python train.py --num_key_value_heads=3 --hidden_act="squared_relu" --norm_eps=1e-06 --decay_fraction=0.765 --decay_shape="linear" --final_lr_fraction=0.0 --batch_tokens=32768 --max_seq_len=512
Each number is 128 + 24 x the weight over its row's rms, rounded and kept within 0 to 255. Layers, rows and columns count from 0. Numbers have three digits each. The size before them is the row's rms in percent of the matrix's.

# down: layer 5 MLP down (transposed), 384x96, rms 0.043, rows 308-339, columns 0-95
# up: layer 5 MLP up, 384x96, rms 0.178, rows 309-340, columns 0-95
down308 104:096126165151074117090130165117133150117148123122098130146121189131125137134133165130114081157092125087136152147155105144155141113158134147149156138123114113108100094116098118160144142199129147170128140099157132108138119147121136115115148122092126131160129115097173140130150117152087129085
up309 151:132158126146111089136098126091099107158137134171136131093162095151107122170105121106140133106133124165130120128120102125153123098087104104127100114142173153068164126124175152118117107144162115117123137131111148095121218107096148097112123111156108120118140120102141140123106135110113132133
down309 146:092118092107088091111136109138116137132113087125116139093142100139130126146119079126171078097160102138142123149147084128120136116147104125136080072124134113145113098135121110136129154091151112111130095158153095131129152139139103135121143128151153136088099121056096119140093143155148143140
up310 085:116119109081182140103144132118121145131135136117123137123095119133152104083159114113105137181133136124128157143152129144144160083170136164148155125091118152130110110146171148138134083145117131129098107092082135107128087101170154134101167094143129140112133125153131111101186109133103150151
down310 084:153135138132110117136087121111158138162101109172158163118139106148153107127094132128165111164125094113122131083134137149095090121146069135118106137090139107069135126169173143141127116115153160158145106104093128142128164153182123125158119162132125135092151141136109144121126110123118114087
up311 107:132122091139109078172162081079136101124142167117159147129114136140130153135111122133119143114117091148094171130123147124095119115079082146140143097115116146144136099126147106123145136113143140136151139102166113145099106129150131138148175112174192143116103140116147145141104118187126147133
down311 102:130102108139183139085116142141076145170122158097158119081139117138129126163112130106119152135136162132130158117123123070126137138137121107133139118133141112115076135152085116166142111117066153117141141118132133132115127115155119110120133131172172092142096141085134103135117134124158170175
up312 150:151119131129151104151153133106140132120166143108135095178126112108088131113139131123162181169139106103105119125095132108176108120135136159102086106158161097169122109106154113101092133097134141109122139174145168117095126112107140115100129153127087155146127144112094121154140148163122107080
down312 145:105125162112131097145112123201158131137100109143151167138120152161103159167132164130148095123104137141151134150193077159135153099135127081140077112113117107117134126155128138160143147089131172131141136137122151121135107115156132107159170154116136114122175113130143136139145145110122137119
up313 098:154133126110103125143163121136131111170100162107140167142112106156134169159164146128116161134107137113118163120112078144161129131113121112182146090141098172115124100135108087185100107119099121181117114135118148104138115124153190104137139132131148163141140141109127115129158122144167126152
down313 092:179116115101064112108124089159113141112156140104132158130117172151156145127145113125142101109145146146110104150105119119163113098125081124092122110095169132115113143125124144090130133138094101104098128174107152104149159097087120103156104131165107125167132092133156092140150105139134118115
up314 088:145171061153118079174148106116102120126113132094090089140159164142131112115168155137170119119124157120169106132109115122173121127152109154122157141148143109129155156092117164128149073101128126144107136103139136145076117142140145098127120095134122151133121117158138125092144126123137102104
down314 092:151117086102152091161139159143158111158150123137110108138096138139089133118142130136101147132139118102104120102121144122160140138130185099141168144130108114082099148081129124098113137095149114089102140059150135114105119155128092090112125110145105124177159142119146173142140132126120126165
up315 111:135147122121134066117139168088153137114144126152127136163124142166097164164141110197139113141081188170149082111168140129108124095121135126123124130134157104160151142137109148119113132114148175139125128125135110133135108113130128125122139140086141148109143171109122097074104111122106105140
down315 099:096082134117127131148119145145159103165103102125120126121113112091096125139140131176137114148111126106157123105111118142158129106122128142130118089135118164157108139098094102143150154091137121135132099120106131123168149137192137163118170141140139107064096166101115104135161169158178124131
up316 105:121095121148146137124115150127078117107135129088149101106110120113105129129112139115140174140144131144166125106119116081120121086125123147151126144144174092146125172102112134087155116127075111088147129119124173147088134137141063165112134160126114121136152083109092118169137123167146127139
down316 100:096107165138149124124150103099129150156137133118212170101120111157154121137081103148151125139119079112082112135105129137159159110164141114077108112141118144132102104122166099091133106170146167122108140114148111126122135131098119109128132094103123133097167109123150123105122098108149128118
up317 082:132163141081104144099157120141134145139152163128138125189131126108122197136118100102114164122078136132113112099152150125105111155137129112124137105119161063144097135153176131132125149140102125101126129143086103093125123158161136090119153123175124118142134150096108106127116136105118113166
down317 086:090116149144117140146093143115146133144121101079083122106092135150113129136099137132146152116089132089166152132120154141127118109103133156158124194092133127132125096126133138154098106129153113170133159105171126116092172158123166102109108132157125109127116111146169150134144071122104110097
up318 083:136160127103135130181160140155147129138145131093088111139136129123155121129127125161126104122131085121162127133112113090121102157127110109140184170176135118090126118149130139178099148115102091087126120110132104126124143077132160142157071117107066137143098146138100120130132134160134119107
down318 082:092124105085119171097150127135125167166105159091138133114167147113121094134124141134124127116149110129119155156088127159105111121153150136083150107130162139120130133123141141179149190142109138077133160136168112103123154118134154104098099124127178153085102133115111111130125133088153145140
up319 088:093097114118181127082117156110117103090151152136089178157130130149129119094137100158138141126160143097149110113090131140078142130129128118159164121110164106139112128097133130122122148150122133110121150120103085172180141106116167174109113131123127117191128127143135169116138142110127141108
down319 095:095141131180103141110095131149113100167113137115095137115122126107117138123112096112072105129111135161148149156125095144095153163110135103084154113120116146150168111162158090133155119099107170088122169160158162137131084132178123123080112106125134116123141126128121115133099119095126148131
up320 086:147127115110139148140122126089104139126099147148135128131125100120119158157126124122146084130080113123111167132122122165117175100143124158084108111142110143128090166162129096161132135118149114164165115122102187122130140145151070108167129124132124129109105099138147124120095176123142126053
down320 090:101147138134096149131121146187162143099116155091122144146092106126130102111154180113136158163119127132105110158123135150117142116156142118131119139105146161116124080093153125109117109151143144138126171063127136090101098099129132123149154108097128139133103158062158113138135104174137137135
up321 103:116142080127106111153139131146186144126173127098119145116150094136096101142097131107118147136130134123127167168138111107122121119136181099110135141138188147135138144126111173119105097090120104136124132126097154105161126108180109142140117091131132098149114163103163158113158119167134151088
down321 098:137101114147152139086150108157094114132134143122117142134160129097159102139160123168119116132116174136158164152111125122151127117144145187130113096115117075095106100140102141146126114091146109168138154141116137130159146174093107139166133124129156109130159174150124153073099136161117134156
up322 125:116150105149114124111141124109155139166116111127188128085173154131135115106134175141106116182133150141122171104102141139139135084105147094121096155129158118122164160145130111151108129120133147143144137097134155136038121147138137111125088097135146107162121114168114124152124107130129154131
down322 128:126134109147163135118105090089157130124107133129124105145100145139119138112115149144125081146143168095139138128105148099136092124157102150154117111144122154118176130152141132122166159159123145132129091108151133165098103085056160132139152163172128109144152104097154101084123099157133114141
up323 139:150161125115090130118140124093145172121138147146106122186114138122149122103137125087145148155135131102094174135129136163106106121122134142112121153140106132122136088119156124088141079126134123106100100155105107113143132086169125145157146162140147113171120149122079143164170078114145112172
down323 147:173131100107063098072145169144128158156139114113118107104133144087132151092111146142137109081177133120132116154142143115087125116170117122102169112123148118129129133100129130132094153150136146124137123107136097131135141109110110175086119131109097092105141160151075148148108103132114138130
up324 066:097119092163159164129112085180106120104109179127131154160155084170139151132117147126171156091120141140108129113112109138134145151133104102109147115127154155149139120146113117136110149148134099120145103121132094090129100143115142129115186160135157131112110116134136068098100085155123125105
down324 069:117091097105138146146104178174126175130103112132104143104115142087112123094121118116134133144147062111143109086147145160125094156143139129106101153092130120113132093162153102108158096114157138142148126186112140115120133158139113123107151150089111104100125135105134146154120110082090128121
up325 072:104134145139117102176134116128132128101134101089149116144106140169132158158116113159105152140122118198160175114159145158107099118126106136119132138097106116108108114150146109134168132115104119112137146103126163095082110108131116089142111076169132141127158157146173132163146163120094116125
down325 064:120145126143095141130118126164101104172111096096150162136111147123138087123119117151115178175170166109125123124125116139137131147139123121129145142139094107080111091087155144139103167160118118149112120140129116161137094149121139178131152121143130160097122177119179152154098147104082137142
up326 112:110120119114176153131106166142106098154142143143092175108114129113094137118124127141113099171121163126114130134124156080152147133156136103148111166110170151138132161125130122135133102134110139106081153148138132118081172156143114151149103153149169167129114115090132089139156174119113132172
down326 103:135157117135102134111152086119159134081113114097158097174107119144161142109100118097106138108120112103092109146126113147092137110083138161143128121154095130108123086142162160162151152183105172144137121105134135113180122100122152141097135122109125149119120137170133139131113117103095083101
up327 098:151184158094120115064134111116134108126156137118110112106125134124129097158152153150090116178103108126156113124079158108132115124173134135135153102100181157134110137124136123132147130138133099129141142135088169091084147093095117136141087089119134112136112150109132127125128126125166173153
down327 097:136110096157083138092156149103108113145126112096164128152155122126114098173096174152154127132137111125144148140135155136165123100120107120102121091112130124114099130131114070111124125098131110165121081174137135141106165103121117086123109125069098079114145166114132113132131095126153124142
up328 093:120157144121065112136190149119162133117135145185090108137079134114158153125128115120113135133072169141155189136120152108138106131140142145128146104125157138141146117133138149123103129137146090145149139129139115111144098148124155164133116094097127130114130156112087095134144092181119109111
down328 093:099135114141127147106125127140105136113132116137143173135183153114102086108064098118117129141097103127092143140107096150159116131129173095110131126148162086142105121116096135123130110088108157117134152190146114110140085140110138083120097145156163108158137116127136121097150151106172126127
up329 081:079119065122106092128098126187125144106164119109130100111130147134153113177134127097120118128105127099141118140094160132157146148110117128137156120150149134136120145148121142099130106128142112112162153101131090121112104133101114131049134096118172092156127102164121137133169099125145132096
down329 085:157144146152135142129085137165135134133104130108122113129106078086101146103182103125150138136132128116089100128157135131116125148129087155162117091135110167136126144143158097108166107131145119160159136118107068135133115160156116127072139131116086090148163125132099142166108122098100150143
up330 094:107129147120110064104148179113141123127109120123101147139124147114117094084109123113134119114128145150102146146171131154097140119109135138140119149184137077095144120140093132117125082134123098119114162146110154144136117117128194129108111150136087117163123116105116170129095096083110159096
down330 103:159124090102149143093149169129139105155100136113111123148168144128139115129121098137138137153127096120128088160143119107143141144152135129116158138103125164153092117171094097124151124110110137134132147165082135101124104121125086159083137095129153137096140135083137156158135176125121178185
up331 082:126132203131122123119110166142090143160132126125128148144180105132115113181114106152139130138129116134152176134104108159125094120122111145061118153131102135118171149173089139141116131125149100103122146139107156102144129141154100131114148072141107089124135100132158110093131128147138127091
down331 078:060125142128138159163134127142126137119146146117098079133086111126150124111113132109102103106136114116138132112160149110127084145156130093110153103168099153112139099133114138137122168103130100115112168174150149170098117139120108134135105127123063123124129123074110147109146157182139114150
up332 100:114135142156101099124139147113112156066131121127101144120134178130148109146159167136093134117083138175132091152144108097120159098120183131123139132114115125108161132097127157117113110096108121123120175093126112139094179089145122097151137140073125095130093129164121124103126144129117123138
down332 098:131178111116122141120131116135147138144144116133189134154164099146171161069183123148119091126119137097094120094121138122137085164102120174098142109101142097114126107111156138125123118140121123187120125171133144153118150129143122102150166120117135114101161152116128169105137107090118130135
up333 073:091140153106151164121129122121144109116166130109094125135176127215095147120103109141109129115115126142121130121148145106139143107133139133180147131150105132127096138149152127098151140092194184148115166107120093135131143098095144107150114128175119164158152120127114112101139135140143120146
down333 072:087106145096104158123156159188124151164080156098117130106137150091138137102122121130134123139143172115138138090111117133171142124179150129107164143116126161113126091116093161111140154138127142172162084153151169135142141166125140118130103126128127083098164110145128127143155110118139133107
up334 095:141132090121129140120151173128155113128149156112097118146082138127184122148144169135125139174103123110114139114082095132153130114148164104106173136122116179103136139144133065138110105145128122125129158125133149147083136130171094155078132101170137093152129113094115124118135103150141128135
down334 093:088149137147133136136164151171100149144163144098121108096142105117143115159150130158142147114134126136096136138126125133128169119149148133138126085098110163137152089172125112094154131155161171127170139161145116104111114135151126142083130101147106133112171111088183106116128127137179091107
up335 061:165127119096119088109106129117125105127156135094125128136107161161106122123155098123128133117148179143125160123164103130128103146113133129148107132084146102094149133117147126158169156170176143144153141156111123081131125138116109156136151087133145134130164150120133166167137218114133122143
down335 067:049138132156157132161082103113135137135122124095158127117178094154143058108112123115110152153093095145094097106145139118129095139118119109131135127136130111139121133153133115135137159135157168144080140149141170120134126130143140085140150104130080175120151119117152165131144133117113124129
up336 114:149174078149119142116166097086118106116132123093080160153121097118109176110118086116102069152115107113110138118112136122153106144120116113135129132147140161100145123160171136150159119119089132111126108117136139148149156128137124144092118150097109185157140121135124102078165149148130127139
down336 116:149115113116121141132150113138132135136161085144093121097170124102126151115109109174092137132123147149128131146104097108148075169092081113165142133101123153131109146096124108135151169136119146129142119135121090160124158177134104131104150143110166129143126153177159098135145146125156193140
up337 091:148106154157147102128105136125135142143115141124124160151100121155156118106124107124099152144168111162098113165173111148143124093115140101107137106133135135149073138159140145119117128090167160120115100109143131104098174107100106090134095147134114111212152116163164112118111155133106135134
down337 093:166153121108121136138145130122168120121133139128095150115106167106152144165141115099139131106107108110115109119113114091140118145108115131172134140102145172112139106115116167156085153111123093065132155132109049146139160173155138125098135127129179120132147119175127127110125122141133080140
up338 082:144158102163125126142133165118139134177115063119111107085158100108150116148125127094134139128125172153125147172120109128153149102087141151139104118115112148160116126169125139099111159165094137134128121172090162101119100139138101140125127118128119195119137099126124107173157140147114147109
down338 078:093127134134120155172136137127087093113106126094112183147110117130136084164134132100160157112130091152102107159116130166099134094129119159114157162116088119102136180132128104110145117108163147093113146060143101153114113107144130119133145155122140152130152124135111115102110128098165117163
up339 107:117179131170149129145157106090100147145144114119151089162128121144165086128119133133086109181170135107116129114123097099139163139101117114158138137154088126094093174120115170110108144125124143100144118098125105073110134128112146121130116147153133123170135121125192117111143152112129113133
down339 104:144115128155138108165165163164122155151100140054122122101131141105125154165107140157149118161177108103134113115158129132121125108110091159156124115098151122109145106120110129081152104172104153108113102147136139128079159127104146144101083130162130133163124126128114119090094116120124153107
up340 105:157119135138106133175112132164150131090114086119116144118157128116118118122090149123095111153065183106094148110064116162141138114097165139092090121140110179117103078136104156131104091107108111108126160115127133143139136090143127142119117110127106124163123115137131138138134161115132163119